Weights of a small transformer language model.
Architecture: RMSNorm before each block, untied embeddings, shifted keys, normalized values, value embeddings, hashed n-gram embeddings, learned residual scales, capped logits.
Training: a variant of Muon for these matrices, 145M tokens, 8851 steps.
Each number is 128 + 24 x the weight over its row's rms, rounded and kept within 0 to 255. Layers, rows and columns count from 0. Numbers have three digits each. The size before them is the row's rms in percent of the matrix's.

# layer 9 attention key, 96x96, rms 0.219, rows 0-95, columns 32-63
089:112114116125156082112126145135134128129107146102161161082104117135137125135136171157086164099153
098:121127113186115121095125126092132109134087113120111118093110134163104084128139086160116114133114
083:163126108104121170116137126112140128105140134130111094119101170168091117106125109083138121102084
086:137154106140144136125135143125097150139112115156110158149105101165138156102131120148130145144141
086:118141132120096128133115160132133152071181138147167157101114127144167120141101119102155133114125
099:124135155151149094110136133126107128141110151175138086136143098087119092155143145137121143141064
102:115109129117135115143109116127137118106163148131187132099110120112118144135076137132150097130158
106:115144136110127121126150126076136148148137139145185124134079141154101136142118146096119134123130
085:133168108099133125142099112101132114108113121098054101146170138099128139086134068147164119129110
095:102182161103152115145105075121131102115162081155132110131117111115108098136105129114168152096103
082:113126100125129124139110100069152119139091119108105101138129079139140135125154151129119114131093
090:145133150155133091137126157146128117151103133151142165162128105161116121140119109113139143116211
080:091131127140147148144118127187146139155180124112165161117117116145151160154112132070168115162092
101:105123139130121154114120140144133120120133135131128095087128169135110135143118111114138139109131
091:113119124179082101129094063156120086136115090134158112139141107137118137127147137166136109137117
114:110133120149131104118131093112133116161111140120121104150103108116143109153154155091119129135112
112:098121137108129078105113155100101136180132129100109145142147142132102129121160132115135143153123
094:117147136138118121086131192136128116144113119165070139135176107129137132126148079135121123123114
102:110149181105152091090115130126117108152148157164118092124137086143129139150105093152135140133128
105:149127155152134112131109124116101141153091123119096162112193111144160151123164109112136125095143
100:106179129175126139097111159100100097113112167118104158076100141145150101103143154115144116123096
097:183091144115117162120103130170152170105159162102097138138105124094119149134128159141132113123131
109:154134169079123124149141108139133097101111104163122144139114142123118143126124143111175154115123
107:149105119123135124132142122154153116111201154148155146147150116103153100159102158112153126136148
116:111082106115088136138123124111128099107144082124115109131143155124134154121118095155132120173149
109:131135147153096123102142104159104134143150137096108110116139164120157069157137087148145102155167
137:156110101104116141133141100103120138116150122168124162145126116086130152066139072118150135072136
110:123153154133164139127106113125109115203132086116135094118100165165153154146126093116102094129138
086:144104168142112120135143140118117131081144104162161117121138141116127144114128117146122149137152
111:117145167130082110134126169117127151125140141066160148151134131121152137101144097129085164134124
106:138141109136096106155148125122158103116112154094152077133157166115071118143137120089152135125074
111:141114136127149100111127118118129107121115138082154119123168145114097121113137154131113134163151
099:130170111117125111110136139128139132138047150098132123123131072145129141142123120112096160125087
094:140113144075112168148098125123097088096196139101102130120112138122132100116099127109157138146128
104:137089164108132129156109132152109100109152110169160164137096128121138138112114116123145122094166
100:122152147131156097085131119142135148144077091120125118165114082135109105123147165139094147124105
118:138114167118119151173125112159098115115186139136142161101158151131122165113109112121147099118135
114:138099121093136146132156095178129164105181157112150073131150131137120165135118107123148106144145
101:149179156135144102122125133139158109133090135134126139151131134114132099114125170071114166136095
116:142116138117127150168118094149122124112169119147135146101128150089111183110083093141135099131115
091:086136118154144108137111112091126139165076103137128109143079110129130079150143152134122151118120
121:122121104155090125110102143170157129137164137157096164161161111143135157099113129143136115126150
116:112092111139152146163128108130138108111179140144167127079119141100090109120104096125163114084157
091:163157169142158116123154134121136152152089124114139096097113126130096098121140116116104158177110
095:139095109124158142136100052182169103104111157078098110130148127130108152171093140129121119051131
122:149146107150120082104135126077117116139043141115110116154123107143118103123139122128107154115114
107:088093110146117149121152126102133165130100178109119100105097145089136134178158095151137141170116
103:149090155123166134139100158122104150130122126106114123125117165145115130149139117142094118154123
097:150082120139133110108137125112124160139143172150145134118169157109097140151114111118082101121120
105:137121145122152110096120120123124082129146124156110112168163115144114135124098121139129128123091
096:153112131134132100133153124089129106048133141093113137149110149139111103097138181111127142160149
096:122126109078146123141115096129113141145168152137112132125183128122079082106139155110144122103159
099:086130141123122133124108138126096151106087151134145120125115092150070165136087131113158108132122
089:158173131140071115109125095106160100124107149133154140120128116151111113174131097156132153153113
091:101121116128165146125110067130135145151072169087168150120155111091159124127130120085170140137116
098:135134140084113125103079118123088133136097082135111120137103176125110094147115147107088132163127
084:113112153157130132125117135140135120130136116148135158142115127130171110140113154095133135114128
094:119103099160097121084069123088167115142107117125177145174147153093152158092111148124154148123152
107:145076133150138099075102098117139144139135117121125160146092108154128131076110101085175106147108
106:094146131123135105131144140130162130121136174101148103108062094123129138158100102146114118105136
102:129106162126141141162165119119120133178124151128099130108155144135133125176117113104101129090138
102:165147103123108109068144162101122145182110144144138155144115149190142156125150123117136132160122
092:137128103179168131149136114144179113116150124187136131144182158113125143075134116122091147105127
097:134075169112134132102105119129117154158130162121150122127162109125139139151130169113137161090130
110:140088096122126144158124094156120134096133165122132096160119136126122149157103165099091115096105
088:107150136137164124119101117158098103145163082175093128114169119157110171144137131085126109131115
072:116115139135127069109126096102151111129131131159186133126138119135113144121114120160120129164141
084:117148140117145129128134156146109149153126150139140130111154141118102141144103106165136148158164
091:174136105111125144103164145114144146125142126125148104120142161118110120103115173157136173134129
088:106111105146175116092152168152124130150094157129132102098141117170138146106144087111106141144137
097:145105139102088130169118086124117089093153142132153157132157125140144192123106096149174121102140
103:098171131118104100133131119102111135140071113138121114146081111168117136135142116134099142138101
084:118120109121170152114106121109104160146087126086102161129107139107066089150128145141131149157118
080:132130117124142105075168133104124192134121122155147126100123113174126100119114128172087145134125
080:113094193110127107136139142141173097131169148090098116142151133158108180143117140114113094113098
093:121144120144126097113169118130114158149110132162164113138126127100106159157140119083131143140111
090:136153115128128119107121168152080200157165136144120098128112131125175079162190140133107124103163
109:112108117128156153157114121137120150110181126117154185127106153181085157137108091140100117113168
104:124139110131131156119124164110132161136140138094134158112122149081076090108143114132132161093153
103:130144103114132110126121160129167166149081149125120149106106112105106109137121160147117163150113
101:139124126115118107131138107143119142132183177125128112127101103159114133106117154131110108109122
107:109080114143140101125105136163146130094132112186143106132139088125132135117135161098128123123099
094:149145129146148106094154145067155102111136114157150119134114136175131162140122091129154151094131
105:166164127139122126142159121108087143128086161152115113110108154160123141110145124088096114065156
102:133154136140128077159131111119099128112145143102110149088175137082106151192170104148127135117128
097:115125154131126140139133104159144148136111171137170154096103121097171140169189174114114110152145
099:111109155112155100159134094136152131127111165059164091112163104095106124112164080176102101103143
104:113160111097149114124153134130136169113127112136132144147121158132148150125120150113121176131151
116:141125096113112149194129094143122125084174153165102139121112127094142191136166106122121099118102
107:102169133164109096157145127097110115145112146141129143145132102137114114184113145075155135140132
110:099163152103147138088117159144130127115104115145104104104151116124072098140130140158197153064130
097:167167113167141186086131117144143098120113117140104114124110155147154124165113129079139125130147
089:159110131129149106128141137128075136169115114153159162134183093124125144103149120134125163101140
100:092139141129143115136085151131158170136104157145118100156166118134177181144136121132119158124143
093:158128110153141101128104122137143095125144134139112118126137122153087105142114103099090147070152
093:101119153157158090065131157138099119120112161140149125100142115082155111160141159174142165140151